From a checkpoint of a small transformer trained on Wikipedia: 1.09M parameters, tied embeddings.
Each number is 128 + 32 x the weight over the matrix's rms, rounded and kept within 0 to 255. Layers, rows and columns count from 0. Numbers have three digits each.

# layer 5 attention key, 64x64, rms 0.0676, rows 10-31, columns 0-63
111147096107177179107158151146112068147128201136062148151106176204080181137088077150103116192119136161188114148104147222184130120097119126019093150144077010155156181055085121065162119027153120
141093108166157204104070130120160149130219105197094218105150130118107188098155184173126171121068130116092145084158069139059085137097081124102204118162171103177103139075073127098160168187121144
152155177143109156110094029167099110094129093106158126092154166126190140148157220099038170192167138159092131177069128204106117158144145123170153111117091150149101129103168159035148075088139078
112098174156099108108143086097192213170158174056169127091186077050194165106051144128088011151125068092117122134124126109159089194083108093148110125146093181167131190133102181169170188071121133
111096175123141124143116154158162090129243059128138203100140157133100172158132070066168148127158071091090109133101064093101147144170101151078181171143092063096079188167155105087109105081120202
076126188156138062173137159180140093131185094151192146159167179044118170110183100135066147144041078167133077059111117164158114124117125070092107136117178140157123147135101092164098107076138155
113154101160133170156174133134196147055151113159159150080132027255070082158094109157115151179067117110070100111212085160190081192102062086194129185091146176138146097128144128202093111094052056
183149082139120089080109041066186115135122090110146133093115055173097105106167092148171184208104086168224100152177193165113154129158151111078119102098120117130084140140110135087095196157136156
088180157105088134155107121210149176097112081106104136175122080168164143173154147148153126165163135150050117066078162113175142051201162111180124138102166140104141108076150136034080172113181127
124191140131102106076182107163177139125144071139082133103089132086128075106111159158121135166115161083142146215101102120165123141213124140184113160137085096135093111059168178113118163151090158
158156107121107033140168116148159122147160163147026172156106063154108150207169134145110079068222128126189007215128050125140091191080070143147166142191110122086164119173076087095153172144156060
149134190119094137143087145120143114086059179141090146146124170147106166132073098111125092170142090148160072109127201158144144108120190152139175171186146182087084125121099106091195142180009150
114122108160098107186107171165191153097079188109086101035109124102106133106142099166181219109111132113157147124102102110120155113106119143065172131124119127130092154116171208110100180150042178
126154146195150106201111163103095157038100132101151051127224105134135038119086078147145177138138106162143144199139126197109129088164165170155084111141144123168146133137060080134053183137162164
149055183025174109158166139135106231095180147122118143110135111133094072180176105085141073114135132189139134107148194113153063164108197017110120165075154157124037168128156155097129126115056215
126121106090161139149161143078130161119110140106156139069166152089151107127087067100137045131155138115163148142065179121162168137144107153161101159201085081148131108130102098128122099189181153
121185139185188123124094112199100137106123132145119163093094057165137120157103095158121148166146121099132106078128162115048084144149155099162150148089176154085166052146168072127102104120134187
097173080141235127170149179122110165078092110178050159063087111111035111123147208054108098154145175129125208157095112130073098173114110060165130126133113125103123120162043099160154096205155169
105109180093148175101119111131150147142098061098118123148150076117123145074158095075121149069174172159170155147115063153138188101122079101130068126059111134161169129116021145114145166113157139
165090071120114158129130131136162117086075118145104103182116103088185141158108059168094153167151137086177179104096121138125125211145081154154153125165124119048186068125147136179147091138132125
120053216124174114132135053188070192103145255163099120083113148111114068103129155188098111066152177164099138157096064201127185106138168104098121111100125118081186108160173099167086142133143124
168125124142077063158115148138085112113142127086154047114122147073137158122164032120150120126067168131210139146191156189141181149093128126060120128211140096149111138159153107213110147142131116
# layer 5 attention query, 64x64, rms 0.0659, rows 11-31, columns 0-63
103096086192095161079084167119150183097175154145116211139060122079096236127118123142058154138109026073051101084181109088081116140148100099114175109115077105167162065073090137139166118179109185
179152211116069156115125087142083124062160099151135189121078134116179100118123184175000127222107166086131146121091125112101107088131134141185155157124134146074159093103154171067155101067129110
130072187111080117107158114161160171160128130099167126076138107123163114124101168115098035128123088135235117181139135136173156252064080154137133157092057149230084168136117093168165197043130114
104093099095155113163113180166122140151161086129115183090109091002187134130133097145152143125181058108104138079110045074068082142139179166175177144154138094102107158078146099116164104172090123
058092167157102126152118170192100151115189086105156109127104122065141151101155128118098133132136154137134095109130177122041180138100194107081121035169160106134163166134119077086107147095102137
172105064116113071176091173103205179082123157104145043111161055201101168123083140168072156200181172095135145121159106128137073161104042117148125074117109196101169143167193075174062219189113111
122145093123154114107172068071180152070155032178126150142060115166125120164120102142148255138106078153151095142171163154077108146169108064219099109133161154103112112133111185046135175128142185
107132172077122071155129127157059167099120148157102161208159166142192117165084105205144091162155088099104108075100215086175149095135099126197118139055186163103177127098161134156094153098106098
174104128164067085144132107156129139085064111140054106063096125111157091091096173128141170162141127140173118134121111096125147096183059158193095139141105164114112168111120140124145070171175140
177137100121110073092214103147115100173166140125098151110129027155109172127138138125156075103192143157172029193143083132184066186145085160090240151083187130121177175155138053135218151157218083
180116075064076119156134115167100091137114116090116163151133187141075161071075073059125129185180140128122101131155203202208104142129155153081100106159165073120034134174097133084181134153080170
133110102107085142188133125162149170149165124121032107090109111158080152068142107164142225129121125128156143183125109127117164093183123119107163138120116117194077156112159165139111116150036192
126201187142145081119164082105096202027127099131168123095160069229119129080144058156170154135141122185113179061114118175069162103098136079155085132144152068153095075079114094145116139101125134
173055173032173094180042130168210131149186161126127151128152114119105075124192136046162069154156100190128130111185170132114150182164148090158078145059157124099074182171142146094101124126032149
128178118077131133152120103118120149140054144162138098136112143109123064100131062073136106085113174162140187112095139102117142171167141147134131176190079068145129118117106090138197141126168111
117120129180136132092126105196135117122140164169109119086141105103123136187097083188121091156146092128097124114123233140139072127127099127204106125177153149036170117144180112230073154146100166
046108104141202115173147099107151103049130204177096095089084093111099124112137145111083033145108177181091122135120149087106101138137093086170156191121130090130134072171050097178173062255124137
047185127091140211146167090121130174045120129118127115144119106110131139105137133132099100073140132101137135089115032110138209155176120119145098102081176142103150086118059167103115142119161158
136149095103100153155141090112126053095095201111110109102155133099148154142098053142114105099144133075217124147169156136143107106133106137102143145180083145119179150134201151205140113129153100
138121176084183123108136082186055186174146173153162096065135120146075128095161168106091080044177152194141130184107117229085130073135109199085090160088113148128151183188164139124034103102140172
124159140141090128140185123096146127179180099157155093111125131158103137088186083120174218133104177170181102118110118210076172142144162111036075088156119126140138155144158150117140111137110103
# layer 5 attention value, 64x64, rms 0.0679, rows 0-28, columns 0-63
162143156087126129167083155178128070108134099149128185117196081074130111131163186161170055159165076097126133191170124140120086097140115176097114093160158083092132098111112175157066142124140087
050098053118139125134130088167108131173151114088114084140184101120168169131064212105119111132135155175041080100146135107126159189144117188118140112126138036106063053185165162130094131177119166
103116108129213155116106128161121079151151119055130103152187105169147118158135104129101108160132187074138163100115085075169057129099109137091153103191142226165126094131122123105160136110100196
114143070109157127133118117132166076150122168129117119107136119155085161130213117121123097092156061166075170089118183097094158147094177126122122040134129123151134101136116161144138157117063115
121147067142124100142112118124119097214154115090121115132102099113167047131096115117146122201097146087081125157108059110154119127137116086102104137094045118074148104108075145146155102128146176
146140124093152147100176129161182101093083125121118098084117156125168089172183117132138135125179098072099145085168150203116202135045167141117134035136166151131085111063095101136129102105173148
133147143085109147135099120198145119163144135129169083119060174161130084104103124083196094098073134145130179122052104136111205168091114172119124166086196114094083104154097111073165170088090112
153080181101125092076164177152161160151188154107083111152061148150084130119125103138129196132138072159100177145121146133133231091154087072173091051123098066114222146128113088122099115146102151
110112180089172125197159120152155116186106132140176158106096114149129078129140084162155099172125154137135071098118103117133176163103126220099113086106182070159161148128105149103053113107109090
095142141119115124117223130114124160132144087133149118081115130132077139165133098176176147127111154075150078164131133168132100129079113125118127154122098127064169128152096133090179147144136168
077140077162126156108105142104166180168136121125154068060134068144176160177163150084111160116082156064103129164093151173143109074131177096070150064139149065087122154122116093114200165155144168
147094190159149139093072154145099198136163101176158151140155153162152101190124199130079113173132128122210107125065124105102150092111065156144110120147161132082095189146111177163104114097090109
182138169101065111214062116145120154096144132135083135157098140144088130090105200178144124109128143043144219103166124131161093162120172138187137150138131089136077145164119078088136173051138136
137136034215068138124186157144108129118113088119158105126128198143108084156103120100181117144135134084134117106106095122219116118112131063122133120099161129138109128122113156115144206117193126
110197102115136199095145137178141098124181153123065119124149090079074063153147059145105129073163153133086129122118162091113172125135118133144110195167073171159177145134171137107117138102080184
161053092189110145086172114156133170046136141140144136172068115083075177095078169156181062159102145154130152135129146129118133113151123162109112084088166121166080063140140132044198092132186100
174150148164152151119120103107156069093128172124102154152155160166130168158139118160115073133106181153119139111121112083107156105036152053126103107173074086159133057102121119165000197115106119
061125098140123179194123130161201129109142139194148033121127141161162149132137185120128111124143100093130135162156129112154145113144161083103115077153115173127109131115099056123073087131071112
114158141136093174168109121088096110123150196156123045132135100123120068084158192158147082127097154138149134147134118077119175131189142133073163117146147171129127146143091136077152095136144146
181155102112119114117120184189079119170139119043169227124130116111128118144182130144080110130122086048187135129142058108137131084203177103093141142108085147154119117091106099151119091081106101
182147168128133141081121141146142155159138154129166024132079188039083176121141154155155145147107110155133092099165104151149087137142179134187140167083052070166135106145026077125136136120083108
132182124091166056078153137107154070060067159131135168130124150160152140144106150140096096083132110154133106107125090112118149141198092086077137137064181140193131160115128095156150113159160121
150136131135178084130056098134179061144105125188146117140154122108144086110104178102138156115071130173190122121138163095138194144067100146194111141141112123154211088172158147094170151097119212
093097145057094098179133096147101129188141079187094137148136140169082146090077123164071102184107175124094134212190147095142129154168118165097137121128159181114109099108135147131141131112218129
164126131070169119164153063141165074133169038128119125131176162125118167147062115207065171143147152114146084087096152063183144158107154086114140084149113176124174145114122099137111112127113139
156167122066146144204115160120145047134130175150097115154203175122091160082129110088154217163132115137093114151163106165148122142165172032142124173189091089066075087148123135170154175081143081
188144068063093104146105091155100149038161174105176135126119134127089124162142103107125124176128154194145163068102124138169131132176043148103126144143143149148135158184076087105116177125135111
142084145231136127148083135117136127119076082111121138108173107156118155117116183065102153083101127152149150146148187090138131156116140178126107121154112087163196142116143120126164093085153167
099174047168116127160161107094138169177103144140144202160085138136142139143112066127055107062178134187143134145109153183141142211140120081144078113131156103131090177166113120112097104076085135
# layer 5 attention output (transposed), 64x64, rms 0.0835, rows 0-27, columns 0-63
092145082198112137110155115062182116081058109150155090125142116113128101113126151136099155153107135128178179136125126177119130141116058094110142118151102073166152169138096079151158138156214119
179117176128067082092122126109132134149128202122132097145145119126140145153166127206111162119136159083160113167180104148180140068116099142064163129159098123155166183099204173142122126060159074
141122187140088046146192127149056127150111167157127083093137187081083086067133091158190132075108111185155122139119154163137150130138125124098149120139146081147105168126108127154104139148106158
134132107165082049124154094115174213130151077129141146101118109116157111118099143097096143181086161104137102208113078080112131112132114127193160111051120157163081169146126127090142120145149086
087155139154150110098177102180099166146078173147160124138153142133123133131064078172102114090165142143150141126097166172140142113119126162099108114138171162116159139152118079113114180089130163
189180110154164111179141138088097128113144121150126087041122112166075079120087179097112111141121181139106136157100044121121094124103119123158080176113080104098131076131178110132088107187138113
171111061156103123111115119129137165159161147143127159097114059153080154149141086153119131117122129092102064129149140115087051184106072148101164127143124168102130067132191107211097144147083115
157135121142143143056140078066113172122088109120185103143135106125157101130164109046132068080186182116109132139107164110101109162145126175134139163108130182062075070151120150128144071100163099
151189072133092153127164145086159124116087141160136153135066128093139145154102102152134219127111128080162159153152145119178129101145118173146153115123079144058125068083135160172091136169139176
141088073094135118147090151115163118171064095089104138124150166105131136116125093130058060056137086107079136098127127109125108131161122082152115117101139096105167155139125128135065086160114190
173083108050069090204121078114114168066111159140121125101123129128156094137114136223035044145170124173130147134116159097110070166080172103165166143145145139124163144117144136134155136151088133
163120092147120117154151130075145113153156188119093165156101142091107147132195094094119128119103147147171059114151156101174145161157140131079137124198143101130107123124050068106211123173136163
081114078132243108130130108137123084142150108163090140148098085192081143175189133213191137096118118163081119178109129132102112092127102094118178133101193083151146175188108151192187104172150089
116137174111151081190135137156147163108178185150093107093145093073115117153148117134100163145132162138135179124082183140090136140174109111099133141070119092113145180106149133136073075110151161
148122159136068101100125167138132091174076130121153090121174097174093140089113148074157101131198128122112119155135100108183144124124082183145149115035169104125057130133142116096121186132120138
128138121067126146185133209156178165125132120119140081122159076159183106152178074129241194125102149115085134110085136078111134160141142118097091116151119158151140144129199145215111136080162090
162163117084126138066099089145179158091139098161035095029122048093122150084096124102191172111167103166183089180105058138108153089162104172116115155126103105126073110120112153122111132153182177
170170146139151091144161110132075113112143115146101147097170111160135119162099102143141126189178080123110106134077143126101087102150125150205191137135085056125135135095118063082192157135178091
158106126180128116117100113100117162111116120103132138134189145181128145110091090220129199153127058134119124087168124111111108131146122125191130128148195117142117158108134109079136143140093115
098168186175106099089155079132161097129084137173109084120121081115115096132137120122129116153083179176170121167167223146136141159116116046153099090118159162077114131172101104146104139149112141
112137137138142156184122072142134088165119084114127176162117094174149124182153083142122084114089122059178096129116141105152169144177090094197186126134167155131137079121168181103120146051183129
133116112160098149118042104152095094103133068161176120151072132110144125127152185111142164186089142147062096107121168143096132055102135108111108109116116136096070089145189132096101129162136130
105129119160078174151102138157104200098163116140162131170133085143146178122135048148124098088125139120070129150108055129143179135106110151130154112145136148156120084097127134176142161196150067
128116156194187122044139135092145167147156194147195131139143163124153077147141135168170114121103089161123182109170120097160123115081165127145152129151115092136155154144132063167118166125173159
136122175122156173126104120114093093163124111172194181093125143061094113130136086111133108068137139151139149159125087108126170131118137142148142111105095061076049161129136092114124089116125112
075136191174147209101143043183096112058158126110137159103150084098155134122149209125089119101129129134107094130144053127100111112140090104174141110090148161127178132142065101156148119087155139
106137152202131108153123172152145096158129103153215155141135113089143203137168113093130192158126131070129158138132138105038096139136166129133228090182143132117119136155159144149152092111111160
082093126082093085151118127091124183029103166123113107142122119118147113092101061101166072156134104140094170111127089093126184115089170062102167168150113114084102091141085159142166111163068082